Each number is 500 + 40 x the weight over its row's rms, rounded and kept within 0 to 999. Layers, rows and columns count from 0. Numbers have three digits each. The size before them is the row's rms in percent of the matrix's.

# layer 2 attention value, 256x256, rms 0.0959, rows 211-223, columns 0-255
098:530477548522484481543510508497369524425534490509465479423534505480500440501593481513497524499535533431489563498521449509504465519465474480451467531471516489503450485491499487526563460551540561519411401440540409516507504461464453459476493597511511459513483433470536536516478466543526500533494560484570511455515525528461545556579531570536535542493502512547508531456485512504558540484490450542547507453549510538523500459476479498486483494548548481538523466466478518484512483466475487469480492535480576489503500508466480485563443523515520495466590548408509498523507502526426452492525512479517466501559559503512600485467581595479451509423517559537507537497461457514452499393522492514477499487468444504394523475468543459504478517499463526420423530450463527496475501498612490
095:483437426478516531431495475517467528593499497551409437525529493578442458412475539454502509485497472515536488440485544520471463508531447458500479455512487482475505495540517504506476414496502460488540509514465478550582497512484511525490561508541444494561428538513492611552507441534518473568447448535486526527496479526550600459537522498539463470516594588503486567517495498553507559449494553483491525501481536436519502389440519486520511549439480470442438448431508477506489522524554475551554455507513515521538512531515517462478484505505465475495539464414444448532542506499476529523567569555544501500516487446506541507561551558540507506528493533528552522539548470486499475549462553508478501516543463478556527506541476557492533398502497507492501524514531591448553466595509504
094:498525526500397544480466435505455494518552562518508505497551485565501510475517456534542442512560548495501493451582451559485483569502533560490459440493519521534541502525510504512478513460472483382522525492447502477521461464473488469443490533517516540512525521507435476485485429504478487426482618516493524507498556465549451517469468505423542519473552531531511487448469520476516469464581521465613460468572561478459482610438574550481460450570381505470525544477490482482493488482523492547568531482455499471504472465490526546530501543497481548513581569510479487436502483469520443499440512512454428527519443516503401484509554469476562418507492452481525504535474489516476516502474524504540514526522485469454463569530474515417532478483464544531472533538510525527482414493439458
109:475490470497474551531521460423464530537558494469506533553491516457469500480489559484537503492550538560539498487544474487562456503448488552426472486500568570483545479432540557462458443444476397499534487518484530468540491442465486499498534522502512530487531578488464506485456478456538522547501461526501550509558473535463510552494456481455451537454488518497505422511530495487507552490517516526558559525521581559511528485465394516470521477521492546486522468559535497484531412450511519445490493513501483503562507411481542586582594504505428505489486493453473486532470426489455523412579496519520531518477559452411481477520497509435553579544531517563503543546463489464473524486533500564440471470451527513470503546566457470503503466507504513447525439419479526508456604410530503
102:538496528483517528519545543475484459481492458469523520530551473477533566499532515468460466485491527460496470537500558480516515431556518541530555504494589515500537476512550524447540526541462485542484509549493590528506515546511441456544352445549480499492497426483463515473468476470467473557473484482445446539500522512557542460507521510475498552467503538525425532479446572421418473482495486478513594530527571500455487563495487486433556485488431558505515441543527462533534555458470419474423465566491487448448486451493534526458570472561414479555547463479524506535446581504497447491543525532430469518495461511439508497514432504461428503482551490495417468450535446480531450492553462495574487584510492487450466537572462522517485456498441504572513478544492522514508499493505485
095:498446430487516512482469471481468426505474494563551497518499536572551490533503500534565525474512486529527477512472533500534519506369541478469515435437491463514472445524556530485479486397435532449459533458499515510534547471467466493576456439556498501528548463506492539433473456544489554498526546475479529465449523448490493474554519475449444560539516540484527515513483480517481485403451523412543510489497458480494592488526484464500579545482544511511477499548507437511520499413516484481510518482500534562530562439486514522502482477510531540524516491575490461465562536439483444470459563484499487557539441532545581484480539547424486485527443512545547507515510477482514515495500417538563541549439471489582419485474499503430509528553545514503541510486530596594534424529552550
097:521473524515504484526454501560521533502517503512415535487541521522518469465493476554521453506444471475476561462524583442499536515418498483512520537559462517449447488532522591497522571504449459533502502533497523474510555499464576549542491505464496602494464463504538435513507520614487481456518492481504483392456499525497465498465518499475523472464525470491493495561485531488494452547529505504501532542549544408473500496476473518512527628565414479545496520483561472506472585534549474524518521482502510462437552443474472548516445497562554504530518424558537440501505528437548504487573505556457403524502447472481575459505594444515491536563544486499465502520494510452503509487491491549519463571550488536541574492543481498594514527521430548504575464514537510481579469522511472
097:470518508496540530464433551495440496514522570526447482471483468502507527510580473487509558607484526467495496500523510480570559524493446503542482500498541495473381380490490480507521556502503452549461485504533527542495493434455541479517509467468534471498515505509503510592504435482460550552562514520500497560467467463509477518472498544525497516504504455565421489548527558495437626556465521535478503447469497431491523484453519525534480478450558574522405624542509463480455422535475519531558523483549491455481526425484450498513420526529461513442476514443512500513513523496529488467560485520490474553480480496493533508493527484521427523513515507511473506524518566547492549464476463461503538543484527574558615500515549425506556458450542484488471469443513563472517425533490558
100:506506514473473535454446485503492431414397475536425503457571516510493541489457469542488463446502476522520521492535562495513496404498552486515505501513528436443465455496502543469451504506502516549440502535434557542495546557494489490586453460451540552399474493445532501462449475476525537463488558480434492393538511465506419478504539509528460528489476476478437574491536494432486479535580458536552514500425495531516471497537513452498501559519511533515454543507499533465489553417514464511521452510514581458495531446509544545502522554521498495573536475510470478568506451456480450571518546481563433516515530514554431522486530449535530463507437523583467540482479518519482496513491447431505516522464545592508539487508463533547426508503535467451528618502548491479491479536453484
096:508553480502527494533513502465464454492457553502481491497452557491494440444560455502530506566518506487501579482450449456504616461521555483480495511442434429545481541510463475536471550433464494513521504563548598477497399540441532549502476476489490552509516563514550462490473508551425534522476555530559468506492495494484433509482498492522487444475508520461517491544575431512463503472453538525486492513546518522506508531574458497482470465511515486457493509541542499464500603487478608524597548442496515547556465587516587488495531506490539488457460503486475469479456383525459512473485448476537462484568480543543511514435496519481506515556502503466412508565528584455475469541471556435495521460447447482490546461537519483472435528545515476495584502523529557539458492563502487
096:454497534536523486482541541548490536544435513553549517526496495469508504490471499497488491493507507513522413493438518465515527495562504415453553508509495556584514562546528501488478476510551530480433540543538464481446562560501544482479425521508470472441556419470473462472469536489487391520506524473493451507511437599624479498522504470529516485492459527558462473495489516591554448565598512472555484474495466538496492489511569474493486506488496478431556541442524529520473492534469481459566534531444545548477480504475491505511420520478495521508476525506413556581524494481532553563465511428513537492455464513526501538487489462480515464565511363503462522590453530520523404468491521514523467510460538568465531467551485500462428531581498440505479535460494493512444470508475474
102:414577441461439525533503495437448442452538509498506483533547558529490537515526531533407551531494481513418528574538530552517422517445491507443552489540465519432476505570467556515471486482512552527569424480449410460519540491518480506491495476443569544526464487496496521543442503549541475445508556509462485489460499493435484524455464451513491493543508522497526504526497516549552452512549467506519504536443514556541523533490481561465527516516538491514516418503465490500562533427547410521436501463528500453460437495406521483555530470455449460457487532523530466525495505562560533516533560474508516553511563527514469462540471496551374463495595473520518510437521522512513459555476440491472496566496527499525476506489458516532604488511490434486505490509421581515485486548516472
107:523503509561536498531485489529469505518489509559520480483541519555497512513473523532403506445494460493469498545544519578528458490523525492409457498476500521541495481543497443503508501493576560540523453470365560509545495547485525478452501504459527479549405473612502491508516499527476492533524447447521523488483502524485505558490527483467468454528522541549469487416521497475491500498485422496494502519421459521483481465493552471482434448497507532545601540517463505515470555548517517495449451540468534496490531377549539473437541542498524342537463481530523552553499538492517513444481497492567485464543519438481517471445530552472460450469479547516466542502490445508439506515524464512551474454531490566407503476504553445481426497543501476551513464419487434577492575463504509
# layer 2 attention output (transposed), 256x256, rms 0.0672, rows 211-223, columns 0-255
101:497469506482508420435541479496583516538538493420550508570528478504482510433529509465502449491506498472471508506537502517490547474496552461508605548532500527495495548525491502486462510531443531435514607512485495495463538471458491589483498451460529559488476498542391518518498510432534522474492597446622509486537529518529536553485476479484420440463504538488505551476508493422472513510537474427466449536439495463461547509507514500435494485527558522492472541507491595487601518494540512473478499525511438546474503458518535437499533427602561512554498485466476516459540459482515504469518519530498538558533475511481489518506496439538457477571420518450528494486494477508552491484497542493573591392541466497497506531442535541524505578519472449558464476517518499491582539492439471
096:490510535514502453505469496497446455411526505431534529544501521498550501434438544548459418493525488495463536500527517517477533453461553477520551555486537514494513478553452584482509519506535493492467518511470490520483524451505547475519442488516530483499493484484525484468510551518553512493570456592449570530439506478497618558491460510486535464547429494514534475569497521515448526530508466513627463532506499450511454492552462460476494516499518496501512495444530477518552536523518425534517469481492524482461415527518485543461518462544576414515515548568541528524528538432497507567450528493579483567542445506472431586561507479399498525540489523558479471547447553558485546503524544558488520507507497465592530471541480484487504493481548535521462471570576619536478420493511512
097:496475451409562533465468555499454496571447445506471468508531506495485506546477486507475554446460540557431514499463523408513558476482495522472478460484448550459487493427424494527539432577465483488470438467516573531492504548463531507544468498494457512488474476486431540514480558540445598501552452579491454541510483503488524546517487462520554459520445449551510457519470443520506492541497493524433513517428547494503533463563510447512476625477584518486441468507478501529478512553518518483483507471555472516537543510565458488475576535580539479513471515517451506533588489483532513510516567398520502508498486493533485482525459549481464448485455453515455537523506540504539526538468521441463576420538415501526501556566563495513571511444577457522502488503497520461534489482495419
103:497503544488513485473487553455509461494517509452579526393529484493516540533482519462498574476517484458518489514470479410488476469452518489510580519466458466448429558572462494540540504580457502461456440538504532551447481443459498434559582519499494377508447475488485510470553592513447413480525453429537489500478518509507516505491541428527502578493508507525394522518509492475469422496511480487526449481552459462504537523476477441522474481502493499545533521509463451594559542516536511542483495424531493511531541482496531502531514509456547569469482559481508487457473519478571479457543552451566492500394546479542471540482447523556472536478526501538472536528462476457507496480474518501480446457510479523490448516480583533508575535469515483447515553507520497496605413522432539
106:435513497413497538464531534515489467522487520551479470547523472505483449518499401536518490514505562510495529620487464466512490530455496512468465483451513519427534527552416511532540505507449523515515491497451525386474484583410459504483543527553440460529552493505501507489547461454537500413486497513496533435486441504522477486456581520484459475493521360551543494461534566520520410525520436474497492530530501541561451469559497507499527491522505476501545509503404522522513501517543497494502464496546517504536510520505540476424466487447547570413487484493477511502510464475493469408544459517478573484464484494487516533501489446480486512509510506503530546552478559634540546477462492444464412445544509497478486550455500517533507504409574462428459530525502507503514462514536576
096:437531530463510505530501466466539532533557493442527494423481490473555449457422469543406480504449524449491508451479409512484470439466442481514560452558502491506488464501480498490482492502565468558470460496574511560482485465479497532510497488464540473535527452465506419443565518502495574509478479571491514482559443488584481462482430471545520501522512436450534499513505547508545518473482490517432530498419402513485425542543482462471481523463496488544462500439543510529484480510424455479480473512485458518515493466523532513432468563391505481517487516503448489478512498446509534458517490597556485474481507533545496482449494493507489480518473463518452553451553581542518560574429513449515461445556540426463486557585521485465505435430477489531444457520516548459448590468485436
095:511576553495471532492513480471556484475458473454491503494473433592492548461525483518506471511424529481494502471449433545493461523544508463513529540471543451552526454447499475525513458521451492523532488488442421493496523510513536450513476484585487408468481534539504470514477509480544550575477516559416574520451460491507467549503592475549537489510508444519523566473543554543522531541529464530512524481449500495573514492455531440474505501543495435402529477469468419582533403483572442478514503460530587422512493535576450511431522461488475503504443553506448494493492521532498426503562530483524521418509514519505454484477483534447577500509545540435446484508555483518459484565551507480474481495513457531448418541508453493448529468477506459531487548552472468569465466490581513
096:530518490508457435581527490489472521430493523454468484427531460469513484517499510492531506492450505552534490513520462561524486469477496510472609518429541526457526485526563512472514483518512469509541590495456503539438610504570488506465468472529520500531503514524528555484461532478516472577500440482422495503457528511504493502519530508474533500470537540525508455477456442490481529488446589423465505427496414492515471507521510480500508464482507544554589538537578475519495415424542408490498513498464545496514515490503552422476483501519513461513548504654495534523540481544515541520451551535540529531459500518459517496573550541471551440473485428463562573525470411476485546515511426522443524494468439461536477516449473446483501557517453549509494530501412498421466527536452536
097:488540501573533534473572450541510541488460541471540451447522516447473517528516449556476530548497577475486450485456492472488542530479418518463464487522496435520590501548565460493501492567431430460566404391517461424486448406521515474440413472539480493521503531501463496498533479529492599507464425578486562491528431534511505530550487483516524481488473414512502448483492545554455503536512483436496522486551483573492496563515482573504513507490464509500493540519533474531514550530507441457525560478488518492504513485578504527447508519495458524433520515485520458451566479460518478488477560550467534495484480504449529569541476524519425491582525491500576479541514498564482499536423555552460447524481491472468444600510494539432466505508535506515543544544504443503471543477495475
096:573466499537536502554507526487566592467516523474457521492421480506579553509447494439436489488470471592518443467512520525495460465497545502511471486480455490551575487506524448504484453439599429498503477553515478502538542593541521408460496506410505471497470517477462499528486525518490505557486459512488471536560602535463482504478526495534461551532508507469525510504477540497540522466512456410478494493481478476479467462380579490573514513521496540552471417520443471487529459457527521494457517504522454488456477447511482512482484495548509471545577521419516484477613525391503482461437530563526516519500518528499514437525446502562492536482405500510477547500501449515472511449535486561580513569494534482564480475439448507459485436473522520510583495535488497485522533468512493
097:479529469541497536402483485539555527483583455510520481477506495503416481464530465551474468507491425480538545495479551534524536537562411564512410423528473446465514471516440466490536469501441503484573566546469502529602492499592444561539551488499493432524541458508537476507531508507551526420435477503492554494535555506432529506527535474454497535460506442526543471477528527514471555551503454487478485459499520531480495488489499445512482527527498469483482462534528512437543520542464485485429542473494459400447518460477476493547482508530418524540496460380580453534524485534500490446565513525544494460526540494520478518471469486543484523411495541468495496470555494499470397598476564534441533502486481477503490501430528469460419493479469513461491479484521548432448539443508495
101:530425559522527546403532426548485557552478560540551482459477507500446479548431497495490521483459508549517491463451452479442551490461506536505531528457500469538473524443551553437524566463549530523447517429510536502474481494435530463489452486456488542505519490441494455506534579492464502562469508446488473452450469479571488416491460546494591472424491461494441560589537487519437537510468508512486450506492562497538476530519479498532475499500525471536498474524428502553525467567482529526558464573401504539537528419551508490545528545547451513481456491485499564443434538547514519529489558470572461518427526479483551565485541458509512516479483449491469493519428466516581535487503537562517437448480497474538539492500427498468492464532460504530476547498584508504457529466451567
108:478451500497502402465410558489529548477522557554537442461492524471478521493503445512554489520554500502536468531446536456479521512470498499546574423477497560504486511457521484461452507534454483525527552541535435500475473484481475432424485516570476565480554554450528482447550600440526463475508536545493471465441417517488466539490493429505545488489503522521511524478499496540508501447625480498511514509550501543472507511551453540489553514493483447446446506550478516438522478516513469426501570451516535529523494567490542443564497517518547529532534566507423480474493477558533479559489417572509507511447529469479551511469492526522454524577436479472595494550524514533493529501556523464559475561517553488488624549536502507550560467460457560555447481490567519500494482507502490
# layer 2 attention query, 256x256, rms 0.107, rows 224-238, columns 0-255
098:570496581487479546536501550495462539487447520511535514538540537505522478535505491521418502468470447469492493463562562550526481561485436453504526508434477475465440526499453507536504461530456477513545528468505471436482527462510475514537512538453450553495490468504451492509466518533501439468524539431484557468454541518467494513482512567451420521502487538489454483536519541470498450508523430491480485531515445526450475534522490556560549501510521493519429436570481531460452542503403436490499392489474600412430515493496447480519471525390485518544534419571455516529514531546483545544556569486529526490509476449525455500486441532519536526462483471472531401515497481508515488477565435515480610510484574499476459468542516553444460538512521436556561556524480564464546527537499535
093:456494511524540392452539496530475469470520488468519439478419420535503498525450505507585521517487473488537467513507493581513488489522477550513503502490568428487456451472523539497454550494451543550565536496468438515510542416531492457548493488505482485540445568508503503537533485465464507544499512403441467501454463495526500527502558469478531453535498535453518536515572472514499498506509508547505538493522569484504485519429477435407550485537441499463527493510518460549445419465546521519498574527503486465493523542502491497521555480543486533515536539530505477527533505472500456476497559419497532460468549484494489508460599436541436519543490513607491445441496574485509547474559538545510469426470524506556534486449469559550601586474444529518538474568477437603475488502526433
087:551524454400478506566462426531532540447483428477557505493533582491492583486479449506505463476474475510384527510547478512491473491446517510426510457465514516444543529435451471538519502513482488504567478504490522546472443491496432546525428435472510422556514490497511493460493532544480545402486548504490470495479514474514525516522433515490420528502553451448448503466535474576499395504523431498442479580548518497540442455457563505509487483505471475468455551500453429511544565476507422473519493495485470450503486493532512431521521453516499502462527574502515491510493473482453531469529443490467473490488508493497485549493480488481508429444505443448475581564524470537492551445494559522545565469503443452478421509491527477455404592465483546498548480559544556452504492510518532
086:436479522485538496490522478478506535483469520481526522494504561508488452506515579472496478493504411469531464492490519578516481540475504504560536526526459534498471469442514515445477454446520435493499535453549544439512511503490530487567491525540456492460491485471516523451526458485496459492559478558525579574495509471479493490481480495454542499444471524529435521439483491498394469535483503509474469446505452443573501511500495514518473511504568471517465561536514486434577502479471462497545529497466590574462475471562452563466449505470568534547514404476541472454453505493625456519564491548459471497501479527481415484609550482488505510510521462528518548547482457399499466539552497612552547513519607489513494570531530512503473561572469505497441407553479487539492562523478505
091:486473515475557524478441445511524443471532424531493563534474474476581496525528500506451494504457511575496526571581557502535495496556543453468505496539504505503472493425438512603551487504545477517520486469480469500481437463441537518531441554473509536585524514549534488481527513558506457469450443471539492463465514529471510552573442481477477527577512573503446515470606552523553467470422540525496497484515474521495464463490489569465397481497475536469484477450566495512512490514524504557459431474467482430470455508534501534530503464515479469565472393433520522538501534512552530527574505498471456426477442527469512463427490513432445520490544480481456544568539457476508555487541529521512509471587518472514578518479576474517564427502490469549501500494476547459575456543503509
100:531487539540412478487530533434505500542515458508519441616465483513511459448447498463479485585489479509495519529478553487538482577448547457500523535514482459529476529478545442502465512446561507437507502543517545471564475546476484483518490482511501489496432515458486524468504528455496469509532491551526521556462483451440537465478442535545581479481517462507495472499426587577498507551514559487535503543430469483524494473479535481483524476563493528551524430488506568534485514471478432551483513511570491474491466496493484495537486581515439542585471467536516455440493454408467505505414405535512509441470491509554505526603555539447510539470564539490421523501511462443481479483465564419507524540473517383565520524490557511430511526473454430517519526496501481441559472520487447
093:493479553534479504499476506592481577538511429493495500529372495567463494457494460452584430610415494454465489547469517508478477549539606414481429503526483483562442517461528505464447468508511517485526441487507531507528521453424497457386508486489431438487466496515430507506490452500486433517424493547461495540551474480463523498473554499510536520447486485558508463571471510505449507410437532474466495551485387455458448483453534583498495469455507536468472427504518494505472479510505559546499478438497529452461550466521433509470488500545527476481494487504524505487537462500583520571517440498481437513530500538537511499455538476474527529532503496487544602511511515413482513514456467486474494565501500477469482476492559470510463444515517557493537511521491488478541501566487512
103:478525486417574564425511482515549420481494547434494455531487538516475482515520515520484512491518487523484532487482514519518516497504490543554506469513531461528475498554540495530561420467502524557517509526557581536461527516474511482413551517535527517537478463448507518562495583501467493467444414500539462456491455480469487541487508520498517461540483475570483506468467506506521469486544579465420457579459412442483524556517469480522427513555485476533538526518518560515426520511511498531494431529514509533504450458538486523625410591472457472543452485449546512486520541529528476485537452552592586438535478437564556466410449542489441451469458456567526527504487445497529448477473448430451491503565498488549486498492510550472508520498492434499455476504524523568524522462545535
099:462508435525421509582508468521533447505491501501430520395547452457526549474511432551454494522492522511559521536577505476373507495519483502462462481516476537519522524484446537493519480517527496557488492439513537475441487386491461464414470488453496463479601497490494530479501499444513546499489468476422523519552492489513514479417437475509450488541505447509441405607542488458508488552511561532439451518453502494510533447415487503514569513489513498529506478409446514505531456503508488488463523514463421486538471492566534512457532527436518484476483488495455544496496493416528447485448522448455439515515470425455482517479542506468459545553513491475473517471560538451501519490460512491499454467467462465436425435469491520573522510552502494439438430461546526476498478525480558
092:449483506563484452575504564518502551528517555548575467432554513498524463527460488554474505514534471367464535544485442491535500480570472487491452493524430459523489460510525484473525474527530517474557537511571461448551470439451554524507508478550489543547467519453467447483512460452436441539436499519402453444486591508460446499509519418484458484525456477478487577540547440459490472554531501538541500499541422573556500509505484504514535455517500506495528435570533546501598495535521463487532477526477409506499524589504479471616564478532475437472442501463426475463460534462506533504552535530456550526535432516566492497494508479532529511493532519457490519491477500548521517449408513524540492510497539488547515527411478554513554474512480491455517501513503472478490518439481497
102:563550460525492488544440477434582498501553490514556532472568468514527582471503468474530540543503440491497502432501485526529451513503591555454487471492499508490491455511543504508512420518589555472574501528487521523487409451473483500464459506482545539496460533496523478549456490455478464529382487502457564491453522524452449462487518524438476472616470487495514478487570566449464505543479510542446505533589492561548522481496508504455499411504493476514497478431513532549430456501499541514503481501568461466510529455555449447525434490508509475559507500478435501409475538477597559519478463590509517492546480557506578512410514461513489528486526528508441478498608492505554538460423521502455540527491486496537468511493545446544509472497536473520467498491526499486504476434567487
113:470543505516503490506552475474451502543490472536477498557519462506458494458489488479402545568470504428436445461520534505595475526445499538530564511499478482531479552515438490508533508438513549541469551481529490558474500428457464523568475508443511511505471522521483491454490500503528544446579482445506438543492526478501426523464471536502441484502457592496527504512511520408558501468492591565440550486554536564495515452512525534523459502550572479532508531514486522440520530524505485507461563506432464461531600452446534472433515509531476493500533434454502461435498495507422546494486458461402559447533487531512491535507484526524516487498522511529559466520439510509493445559557464466614488499493609438463538501469549481544509521537446506573449473512453462431523495451567508
105:556483520478445482562528489473497540536492439567502586543458536498523529518496551547441467490563512468532514520452503482457498529456527500501477465497525525538494481475453530501573500511531482505511502432493505550447545469486477511525492492474474498479477497515489550556526555553548509453502429437461480506498488433488511446553558406557552563475479499528429459547473513459474481554510526502422495521600496512484483427469522530493474534478519455520459532453513471532535517499542535568583541558511465525507536456487459573479507535495481513471460463525505532519578549525462493486525524558495584479517507474409513518529441524437485570409513497485444523554558563577501551520552531536520493422499593496545487535516466493483592468541447406590513567461500574470557453525543547
117:509501534557482491501445403489505467559511487512494489524455498544491491507438487434457518531478454511531504556502518429499536552454394547432498510537501593456508548445471486510473480541523543476486436512503493482501466531454438542552498448479550470495526486471493489468414506519522523457578482580490506541527487492441518575508475482561538432562453518540568408500544557463483530453503590491538418422470517510485460448520470441526551496519555504515496451530448501489545532493466504516451548453508500489506480521512475460477508485509508444472601491494474551520460533511615511510506521502505509528436535468480512465502470499507490480505553506527555566464460441453529495517503477480575474456506481400537468376517577548498423549495580564474489453483545472499530542479561489
107:450471511550489536502512471538508510566439518559483444468569507521406435536420491491502498495525529504539452501474470446531534545499495477523511501481504536476508525451523524434439489503459517504513436533479565511552572548465385507398416452455464513462483420511536455501573481471472541506511526460442558520513528514519484504468468521514518546492472582499531492486491474498573496585503510488481495478488575499479488520466522464462503538524434512518548457408532528530499529499539498515493536504454501461492544506498468462454481474581515571532571539515535541536591431487481406511486513426422504541503504584533401538487571515516539451512463508481493597488462517550499476500458514541577461513524458530557505491484536436477498549464472489534465514457575514485416517465563537
# layer 2 attention key, 256x256, rms 0.105, rows 224-237, columns 0-255
107:489573411515527548473566465477526463493521484500596478532536487542530466445503536467455492532503468454494537529482567470461533504572491502482500420461548455466565525515499529470513481492371562541528444510513521527540458500518511519496573473492502521530431530460576621527489520519513491550508483407508511500461491489491529588561544529573476573499501411472493442531555486525540495499514530475467540426510547524498524515530527525459511469487536530544512448523512462527457508453521521520458437547510464518530565455473551481485548464464515545496570532415524534496497512497557489449569397533403495525492526503427513531512593513533525439506520484444470541488531564482476495468502459492535486528498429529484564488424457497500495527504476484509460461473540390570533500501504503
090:481501559455514513508540472502438527492504466479443587547434540535584419534465561477554456543492472536460490517482519547461534487427478509447471475548446519512567502508514498414483457491545519496455465424511496472534519510460499545533525500522462481484495440516539480560477495515518476442541506595495549488507639481488544437508546519547523495443525541529513490498527489460473518456462548474515442545479480465434499498510471573570455519427516532500480484494459552493507483579504466461473548453457561497519507531431461455519527470543529504525437560540546536427504542440563519574484513571543473542517522507461450477553464572501468465522486418423460469586435562571492549479489501472545512510520516463430574544524555547481427496516492516507490472503506509496530569526515468
084:468399544515528481440484536491446576500471568529492515517469472508533576520545554546474561549439542485513474447430512559507506507506503548505465532485567527528552484512534458435478513471552513468481491525555505454527485559470490487449546476616434511545577423519454460554539452531508426451526560413454526522488488449537519440485587469432557483553474404495537582476534529484511480490523503468517464529434486538542526470427477499534562513499462570491456436423545489518426441492540498475532437514483483551481557507504424491497552536454442559533446497508514467472524486525486501518457604493526485454533453476485441496484523452542498483457454487503469545470473526537461466503480476494536455521505515550540491527553497483443562471536478475440554501490466534530516462521485484
089:472524476515475550527453437507422471489523487547461456450471449515438399515503481530427548569559485498482463497564470520408525586475476530509572448562483518497586505485447513493469550529433475489505482481492477515503471523541487515487520473475492505523489558500525571458475483519517496536526424498589448506425460520501554547486513532512461502553502484471516471549479522407498537503462498435526464492497492444523448496466568546503482434546499491542508564547510593534481534511517466503363529491543441520504489484486532469511527492470477607460503514471536500532542496568503492397468515488511493450461525489475586490486469481429441490583474474438562488556452498541557588462473494449524552502513494474479528492515521507482465456480478503577455474482447489421509540531426517
090:534460455549460471526502550481503550498460554500536500537545551437508525498582496509451458518538486521449505455514526577492453548496464438525525481466476491491536439550500510485470530506489460522475506430482541487533451503495479514493537521504453463469509504444404471504464527421525495502499503485432536533524513453515489473526558545447493460497502520538485536540500544515451428550480466504485460575570452468458523518445439472536520482492529508469468602530500578514474546606522505495477457417450492482518568560492508492510542578551529525411493477525457444509571524503428474489467464421527489492502555518589437478543545456562463497489509424484457473510468482520373524513487472481485473495471536464501468527434489466435456464492473510524455534414474540497367572526467532
096:560467496523472520525494508455488503481402465526421553562502469524521496559446555556507495510512489503564484502550471501481475524493456519553493485525548466451518491543541496450456547507487433513464479477398484478500500524479462521514516487628426495553502458504466517514482537581498510552507610542473525516477506456468499492520548514585565533509487562523450526522460551513552492471489419482517457499379508514457535507421434551475563518481504457514401543453470533522490438560507477526519503470508504509540513427480500486543533467435466581501558469532494471503576555485495503475466440491557452542501434553546524545526519475544523540458544468495520491502527445449459429483453460521490521447493483506456516496426477483497483471434522479420529453460475496460528499597424552
106:552505441478440482531563563476470487423462479510493538476476475491556595510476560505508527466524475533463548461513541519499471494508558461487501526475511516484500523488531582470505514494489485464526535524487540479479456461422507526464533490523498486552559557515490479520479424469572472537535545442439525541470472477547550464564469484457499476516475567520502533452611514517557448454470494457466513545423461414466501536451542463512477462524576527468474483510463591465472466507438372537524505464548514405482578451412465504531517498481519566535514483521455512469522511488525512444458477488522529528531483476540480467464480505606542521478513472504494482525505505491449527566499470429504535569482551470516424505367536534515470602451516490507539537531538539482474541565521525
099:502480516536508473503434442546494497476512411480496493382461485439447518504470506483402492525455562562535555533538435459438512467514584487531554499537499504493533495415520525463466529479519515523514520514555483468454447475491483515522536410530452535498448574500452562534495487503535484545494580525465581490501437457577495478452491509563419462535476501411486460469530549495502521490485448480519485494473493580524536473499451515516495484448507455519482497544503493581606499528509531447525499547500508501492487586524524545468533444462529496469577465464520466466501488443572517498564446550556472527468514477520524465493479494439519511491524435451499440482519497434572473522469505547452444484429514486464600508489584499483478490544471603506471510443521474478471495537437441
101:431561578498542531493479527540461450487489472555522496564493500585475387519546492498593492478402518495458513537510487375515469514498558527544499514483430464515514502411522506542469540483433516450527498468581466519475513537447539433537559451486462512503492509536492531470592453418450533522433517496456488508524505541523542551534463492421506527557500505487489504470500516548510504474459496511544442503546555483515475540571487478508481504530532521526504429495500498462507526522521559477602505477457512551472444508492484559480448455418449516556509488477457546510502536482509521501508513490536548568563482478516442445511499509506470540537460490436515580565456463507498555509515566490438494474497539482514494553557521458579585537555467521566486550602502475530515556477487512
099:509390560519536514456546505483469573520515529491560518461485502495492487447553456526557480453512504499487604531518522533435461471467514545504514492554499506474470551561521429521485468558465503392500509509520479500575572493529482478557494524504452509470448504504515434456519501485455518519514496481461503601568496471498488407619486507532481504514585448495534533480408579484411531538519535460523530501530481497490521477516560567485570553506466566496497497472534517509513489474514487480496535523492499556553490532523579513495521497471573514505532494484527508486528561412515528502540549481480506495502500504465511546479440581512435557501512519557492555517497517406532506532462477519499514615452524528524491459537534382486513563516490498417526574458534510570540485576492474
118:504480547499480504461515470417587458505518513512454433549485521472607556504444529405506476531516485490490466436461486471524419470504428489527500491527559522474542542426476493455567490448522484450472534470440517513465525527499516551509529524384512470564525505470451494564485421506462477408433494493524481457521507519512520485540506481514487498454521529523526444425485506524468448559487530478455430456520509523415488491502459494489508494499483534555490472485475448517473425481518425520538491446510507513543427536508450463575533549520561546550538444472471485462493611511458504432521478560512451511492515488393492487485485458498491503484509528416541498521498517520493446532468529494523519529486550429448419496426528491517469507507497519435580522410464508419481433457554473
109:459529496504568477458552501452514534492531509488498478502490485442496456466460401465455438551514490473548491469520402510586500511573500480510513456478561489500513507584510492485493429517499527534556473572501483471527432472517527496496542567590445499376538519520500457625482536517528534543509407493489531527503536443498514569555486558520467547480517482472475525501483496552512504471528502504473540512434496475474489457553515491446558574473478492461448456494517442441512502485448553501525511537491488422507380464473420475517561451473573457473548467540440486462475523525536456497484547417503496528549498454462488479528554445484483475541483553453530476553442508553479504456467551545521486500480432515509448529502589557435495480489465513459536551500470506443535460469472549
109:434464489548500460454529524538499555478488479456543439569416511476449520528470443573506558459505515532502526519420504503464486481607447487476500483439512520451526430508542515489476505376577504554472531495528546509498564490435501578526556551493473554484495498579500541518517531485493424503463455498465494498469510484499536524492505424501483507528568551521413526368483548469531514468535459468530516539424420477480518523463445505511460505488502497495513478582470467381462536569547473535451477471477500442549503515448473456581494526512481492454481494506504479493554516517476558485512527503550509492557477523518433460517528524476500494465501477541588466517488538575504455518504519491444460454433544462472519591457578519504477414553518475503555494459508468482499463519504499
106:431517519521454514482480508522534462448469481506496504583362518485503496516563507423464481506471505439484512490540539442499496492502513498570471474505479546525502582487481533530580521516540536537566536508505454535464559492483528564565481481494564490520472520445505446472506586493494523527503548523538512495504474496484468491553506507446468554485506472464473478494491463474490542498403497502470474521517459431482606555495489565567510472515497446519429529451519536572504483523446364489423481457533486497442461481491474482512560571458582520491465543529468561525401520473451467492452478491435578561525449476488465496541510496497449485600476481504480502566544492516448490490493482492463539479432443470445493496461588509454507471498468438494514560482489485469571554459440556